Weights of a small GPT-style language model, trained from scratch on English Wikipedia.
Size: 14 layers, width 256, 4 heads of 64, MLP 704 SwiGLU, vocabulary 512, 11.5M parameters.
Architecture: rotary positions, biases, untied embeddings, capped logits.
Training: a variant of SOAP for these matrices, 776M tokens, 2961 steps.
Each number is 128 + 32 x the weight over its row's rms, rounded and kept within 0 to 255. Layers, rows and columns count from 0. Numbers have three digits each. The size before them is the row's rms in percent of the matrix's.

# down: layer 5 MLP down (transposed), 704x256, rms 0.117, rows 107-123, columns 0-127
# gate: layer 5 MLP gate, 704x256, rms 0.126, rows 108-123, columns 0-127
# up: layer 5 MLP up, 704x256, rms 0.126, rows 108-123, columns 0-127
down107 095:092107213123117173158064057170073130175106113137113154138161139114102155106142130141128136111146098102095098117172112133120099068178126088180140120193164112091164153186127158116123094148130105167129128170158108125123122085151064086169169122117151145104145072145091078127090130128153145149110118128111101106083132155126119073122088131140092132117145096179103111127131082104113098099099
gate108 098:141128114082082116105159166194163197051134122162137212129080167116102102130138191157105131113146167152194159117117126163134101130114093124124166163140095152148162141105117115177113132128082122160139146153166114109068140151177149127146174133035128133185158138097102122113120140108162200131161116088137132149117143184124173097074120126190140072148183110125160123188066124134123106144162
up108 094:081123200109122172129150148037135150143093136127192180131128059126106129099072134140077125107118137073060177085170118202089169149132136101145100102143068147136114086152129144070089147159128077097162100185138114171173136138102128108079152105142112109153105117182132123106082114136083072058158130145161126152130116142119165137187112143088099138108152148151064163162179163113083149100103
down108 092:098167137191157128116114128032135078155125152112146143141117099129120159203166157117086215132142168175151157088082096152104150137106136126132085062108096092136115118191101106125159141104059063125126085131108137132119141181159119148152159150117161138132101142107130095108100147132073135096153173133109092168169176121126104140180088136099076082134076119139151161135118161087113117092179
gate109 098:158141107120131110112099127141138138157113118112200153096137143095137167156162088184106152107070141130147086170116096234145097112104125106152126085088166094134113100071181145164127096123133115167115123105088104125128115166153085089130113116192142124081122130136133123096121086108105073093137049126167141086142155169139091077128127187107127194111096132181107173148157126079108158167131
up109 097:169145157118058113161167139125129085168115118109121114123116068103134103171136091078150145149112194186157100122083113139126188218103089079157102105134187147128145151142170123121168140106156124137171141148149112127143138103140090133146225177122112089127099099107122157104112127089091147145137122216128127049128118174154109131146087107128144169159085137118188160145115138122145088077124
down109 097:151203141097194159163088145099131129119112128135143166091095131107127135129120138181117064132119122101149170103154070155158096093110108114090101090101119174153095144067107130155168127149067164139119163090146181123105132147142153139130176094082132099128071106179142072147134188181091191137134132121112143131103167095112177132102048099085087078072108110106145149144059155184119121074189
gate110 104:095130094118166114151127082135078123089134153133140118138138097146182108095128168141182131170153189137154114114134073240160143160104090085133181148133153138104091164149096156170151118134136101173153127104130081108069144144089088142136148121125120092203073181165124150146140149166112147180211112178091105101131110122161121093119076171161128124094117104095092124142069152097068144166058
up110 098:109114139108153181162164152073117141157094158129194167086131112101128090136151119111093156135074124155139143094089139126159137091144092174100123165108176094165123122181098152113175105131123123140091135161138174137108127106173135097065212171169156150100124135117134157131108191145179128128166114149102137102096132157172088143224127112108121104135117105109110087100120156075143092118105
down110 102:118150088160107143128103130130145121145167186122123182120141146122115184079188137096086155131120119188185130084071119147118108175088123121135088091116111145120195126121112107176098140149135085157153096144137120150125118156103130178074133112105156155110137166154102096104137189138159049087128121117125111126132082140134121120156126075155165109160154136112089140066173111140170189130066
gate111 099:127163148138144084134169081094161234115179164133117103129136127098135119075166106136084126145133117155162111162118156121158083180149129178149097142140069074141100158114125050107118106173121133172137131123143135188113102120181126126109117104171191145143130110146142115116168126138089097163081119114105145110073136167120175105138157151139138139128130144141151156023105108116108024130133
up111 096:140164125096149167134077156139195176085129062139140145049156098136157129109137094145078128109061134162184148046143155145146082069117087158145148173129159117185135116140149111164168070096161139112044182100127080186113138097147184091114149115135139084098142156122132144143109142222142141110128095136146124136080109132123106146126131121125181150147080172078171130150078085073137091125149
down111 097:137140108102078100155138196097149088100140140123099122122103095122125149130121155133128129072090158114144194143128150186078154085115216130181120135115093086069123193098156165138120102180160113151104134118068112126110158149099146147180171167176154186125078052130143137137188141096143099092133117138064157121167137066134100115135140123153156200082131131125125056111138125121132121075153
gate112 103:106189130188171137135095098088169152098143164147075125217165155061135171104117120130180136145177113136125107092094199152183128132112112141163115106163147128097168141147130131164146125155156078121157096141171157123114158142133121117106146134131131148094151132131199131126105161094127139144071119104144125165088106105101123113202155128151167108066135112153047174090148135139097150118094
up112 103:126134111120120102139127142195117122128180123063089153145031095153093109164113141107110104133086102173125197148179114109125113106124112170144108084119165137170108152153141129098145131109137122056115150127151173133101137166100133141142145122122135086091119093075091150115131123100097150112068157116166112123101153055122129187118089120123098100139183125097152183145111106112091110072141
down112 100:136163072083065096124146120113129115135111093123167163217075120162110102203119148134112167149072121082145146119104089154166130113141130154161122108205174116095119107156138159097151123071115110114167103146189065117103103089101146173115113169094094078142075123191096078123148093087143157153099183113149139174168137161176112133076107153143135122182107134154186130130156077166130086122105
gate113 103:162122123147118156114132136131119102095118138179116201165144083113090130110111086149177131188131131112159143088098146126168132104147142144139057186125126093118125135160068138161150222091131096130181165124125151134110130093128085154105095113126095086148124154172129074084203159115153137123137100157089176129154161117087150172089131144121127123102095121171123035146161118128138190135134
up113 102:083141080108194152060131129086134179147067103126107096117125120097092121088175129130131059129141112105136214110085178075094126125154074118066117171130138154143173106139168118156132144123095133071089143140165094100115100158130156129126126067186128120159109138116157191118150141130150198138144149056151142129141111153066195134115165132158136108142115142136119103131044097104149127134122
down113 102:105119085106102145123074130127089129146182161136131123109112142141150152146055162103196111172161098169190106114125167078109148043183111075146084126125158139159139136127156124105147075104097164079136165119143099115123081087167114152146140147158133100176102118096141115139178093108148197126157131123119121087148108088083151095122167129116086115105124142127136124117096079139092188110092
gate114 107:091108124079132107201168119115091125118139134133151124139095147111114102106151085186137186116198136165144138159184111069134115102149167116161164169079135164135157178098094112086140106160087140103104107087175137138062183139125196035153122159120108127140179095170082146133123199141174109149090125098084108153163148110142099173083110138118188170114148118170100129125112113099152093128075
up114 100:157089146130126143148173115118130128138111114094124247087140124142196109137172141136105220019167114122112143155157145168136125173117157091108089187119152148133120116156077153131121194141168074072173079172078119220091140110113122102082081099171125111170143178148163104133085179175144100123172151139099090120119056163150132175169148131109142100155133127149114084091137132131106138099107
down114 102:108122144146123116143094140112177095152132146186136138153191130143151168139117225134165116142119116109162124087136148144116090149075127154110099127129110099124143163102145063133131100105122151110149134116104062127122173146124142157129124125106144165140098157105143085142067150062117087147121102116134093105121130110160176164144036071141084143134089145099116125161072088083145098161173
gate115 093:130113115167152053128132046136093157159225153094088124137174169163174131196127144098096142146080141124096134136124160123119146150123096161126076180163104117182100161147149150100111165162118101156133105186129117119095091107142097156113119122130125115159132105084105083156120182120110131126124157089122138202158057141159137118106145118125125148158174185083088168193197139100129170138128
up115 096:072132121057125152153134123085154099142193166086116183124116140154182189123138162103114146115213159130155158148171157191171130093102132100150126197141120175177141125091098104130138125108116129145117145186082174120127072203111178125113142076067077133123148115133110105132147229109165101112096159083083135099112122144136202093131118150116134115141148143106078171137096139071121119084084
down115 095:147182111118118108158088151148121108084121086123095121152168135128109106161129069143155093136046149135105163148160132122076108146140089174089147119132153157159171137126097061139075154136168126062121137111132158061098073118157172150135111119129184123143064067166193167164109139126114116123093103128146146134138121139120108115134152103129083132069164122099111177149141095175108127160107
gate116 099:140173079141112070078148144107179116140150128146166162141084134079127107125129113121113125149134145108131121152125063130178156146099134135147085151117111153069125142168155100151109134119136191111101156140103141105107156124129099184098103138168073155105113112127187070112129123096119100164142111122141148149145211162131121134160153170154074175076180065167116135137180125185179141038130
up116 103:168124099107115129154168151093119127145141146131149119087096094131123220117156127115129147114184190103053096078126090097132102173078145146093107177144114113134110073161104092100103084111111099132113127124106132069168224105164102130143184121172105146157103141111078127151125132120094102150121147183132137042155137170131101182131176152149152172129175145131155112154165169143085112105142
down116 100:170142084105181108127121123125163143125108108129189183079131113124089125149141139160097170091102103095076233126134164114153138127105133147123185141132165110174135126158164193156162116165125197154141138102139117143118098089122103073091159101114146113150138179177121169147102107111173184141103136191120143122129132058106098152117132160140108119122142156195100179120102117123135070145089
gate117 101:181148115103117129142095104157172108172165157100107161115084125164113125181116144176130135158162143121145159120141137110176200158120110079117136163115075154088124110110162142099135132156110106153140163167053145179098141126154152165134141104211136168119108095126120043109166075170080130206095188071071103064129141172111121159109148186121160143146099079176165138125112079084126123120126
up117 099:154137127078142089109167078143194130175081108109148178075183108157137134171086128094140167106065152095179101110111094202080164125118098164113091097129186047148101121136139219116133123104150127130188209165109092095141123068097132072118117141111165153079118069110111165155097171144137083180165113150095127115152072099118090152181132114154134133103148109130125135176144157164109125119117
down117 099:136198086076149221158162074152115157147168103162184174099133140143102144096222122177144182102109162156126145080094102157136081111155123126121097127137078098146149110186127145152105144092097112134119123128133176145129145095053152056098115088134148121135098111147151058134154110149153159118150151057067171141132096110135139150149079181145118128127176086065114148173086152129135141124104
gate118 097:115166095121024135101136154177143120162141181142023155183115161147104154169171113155180074148202114123110177137164154135171123129142134160126075128115107135135165104117161149150150182134161133130150106167124148169141124136077083108122177140178157106131168171114104053156097166148138164112137179104111137126115155172148121107133159145164137231173178105131087086189121122134216137150145
up118 102:119118137112196135168098110145090134072143104109109151099069130139137139088112106053121155080199105182166139130175114110160115136117144092105151090179135105117129170178144138127094142133177123090109111096122179146111133127145126131132130131154153118096100117084185182137150116130156142099084161143073148147126116101158108142103130132112148138117149106116071126084086129121113127169118
down118 102:122207117165160223175183092174142085131127156121159091129120140139154140142075130157166123116172068097137128157162093074134144089171137072136102116177103118146077159136147107112111138115143136046126140122128108149128155088132157152091133165105134129174116072127139220056108126161094206144123123173095125116114159123132100044119171111143179140144111189116096135116150125116104140097101
gate119 095:102096134124136147097093126104129152138104133143113156155153186132190154096168106111143108122145170137170095150124171115125177113126178203083081117151121122159187167155120113127109134127134141114102131111112138148098108121157086152138142125110095080076149143105121113153121088125150159104134110128118148188126024072177164176114136094123162165138095131133122129164173115189143126113098
up119 100:149059123094128111152170190179107099120118186097171197226177132151118091118105200125134148157140126162157166154062125110075104137111135155163146104096127135122062089090108133158151153131099134147088145133141139098129123157126176116121133117104150123096151098107128108112148093142084124108122131092108170136181146107083112122061174151126134138151140184100126120137132142144142129089106
down119 105:095165096118093076103076158128120103105165157192135133169069171149107099127099145119168030134134152106126110133064069182102146185121111168144154146173109150116098137087095090187142116083105137141095129136080114106150101111135144122161121120112127084150138080107118119080113148134092137084118125116112094154193156145144099166100187165106150126090105169142186122164153139155153157061082
gate120 101:127087194151080159133101148098170132119166146102104176157162086150091140136021093147121066102134174077124134105126174100143115128141139181104134103135112141118134119138159099161151109129097190140172159171138151147155127131158123156175118107170053148146106122122079101091161133140125089136149157127093079110098081107149119148147129126105140130122140179077125117071150147139150189127117
up120 102:162179124092128106141165152138116112136164141159154121130147140088134125151184117146163146170131067165128116108145080144114014141130121099166116137158130178120140147150121124117106123087149089078157105117144125108179085135109150092144123108136204106118193171080149121113109109187163094133138110144132159128170141191103146116126121144154154119144116125120162143084147122117155052146093
down120 099:099158170096128137129112122098145106118148134186117144124132186070135113124153091139142123127092131167084131104154102167115066169109118123108106094125113039180106141086129088139114166099100110070138134145155131088141141181128122157139126097138149107114215106138152139172088155196061135076117102181118143136177141100184160138135087125163078124133188121142154157131101214119135135146080
gate121 103:137073177148172144144105094125141182122155175092153137150139181094152054149166158102176119080069155116122098128135139051119176118147145139167175096141128116146099160088133148122092061112166048192122140142114107103095124121184085066113139130206120060106088177202085153127129117162162141115118075050190163117154127117093180106066131159158144110108128134155133101155105151117068140142123
up121 102:171166158171102115091126122103108136116138140126173083121095109165132139110168091218130146146169166122115146119199104040095119141149161091082169166155112124149140100178137138168157169119119114158093111149157101151086189094110138133123136102108109144190154054126092127106103146113119102185076194139147152143104125183157079147141131111122083119165102132192105132109072093145114160138140
down121 101:177113167128166157185126090087124145108122160143170132162163148125110130183115057127114088087141098134139134160110169127143153080094087116118123175091126096134092110144092155169114127140103087080103164167124181167148142125092131135098246111134130181124167121148167168091118157132127130159092129164077130124083119124148142144117113157146154136120112141154120206155103118131140159100082
gate122 104:139070159153162101132128137155073156147097126107116134155167121192134119183147109135102116126086145145076140083131082170122137138121105102159123151131186180074135148120139154137152105117156169124143169116119112203107114174200137131171181104164122121147100166061104073148150111210065144123182235133129144096148120121117140097146131065135128121138107137104129163100124100113125119202119
up122 104:175148106150121131082126031074125112138124116131152145156123164136109131089149163104080095179114115121087153099130139141113086055100021145120142136150173100065157154103103126141128092146130082116158152102152155077153038144110161090136122102066131172159111088115148078193167109148079165132126143156107143106117145088108107133082128108156093145130188118148122111093130134146131070161126
down122 103:096117167126150161148155135124113143135059139107161162150143133081104140126119141138114040133096127092150143110112064170031106171130100128115120102146125113106123130181090106116173100071134117134134137098142110087152100118160136160172059105165107175075109051141113146168129110163124128118143158143075099116125139123140122103168073128121110146130197226084103056107138101160186112160149
gate123 096:142160150130100084160185085121134121200156049109079154135116124102119061105124100080165102125155131121148105124117172095157102122115099203186120154124149110166162080088165120148132123196137107110213126138144091112128103153106120137148076128139156113201167175102162115098141091149100167142166120143154148147124082180143133114124095134131210136123175142166172141101127126154142150131171
up123 097:130112120121099135148111109128124141087094042123110125071164109210148123012091113163127119155040142090112187145158129118083120055132192135142153152164125119142106159123171203093175157127156163134113163108070090111157166213085173149179150186195112096127140133092146139138107121153089130126049067146129103141101080090148118098134114103146090148140112160134116143153148118098097144154134
down123 088:149088188102163141101067090132092044142133107136106145131074078086116132095137157083141102138144123157103165097130191105142171157061124142173151179103078126139115160132120138110119133114157105134126096200144080044162124146137129117120133119096145164075142163184141154135137086126066141156115078089141114147171133123166134140095140131092158151146102106116161144105153099140097111148166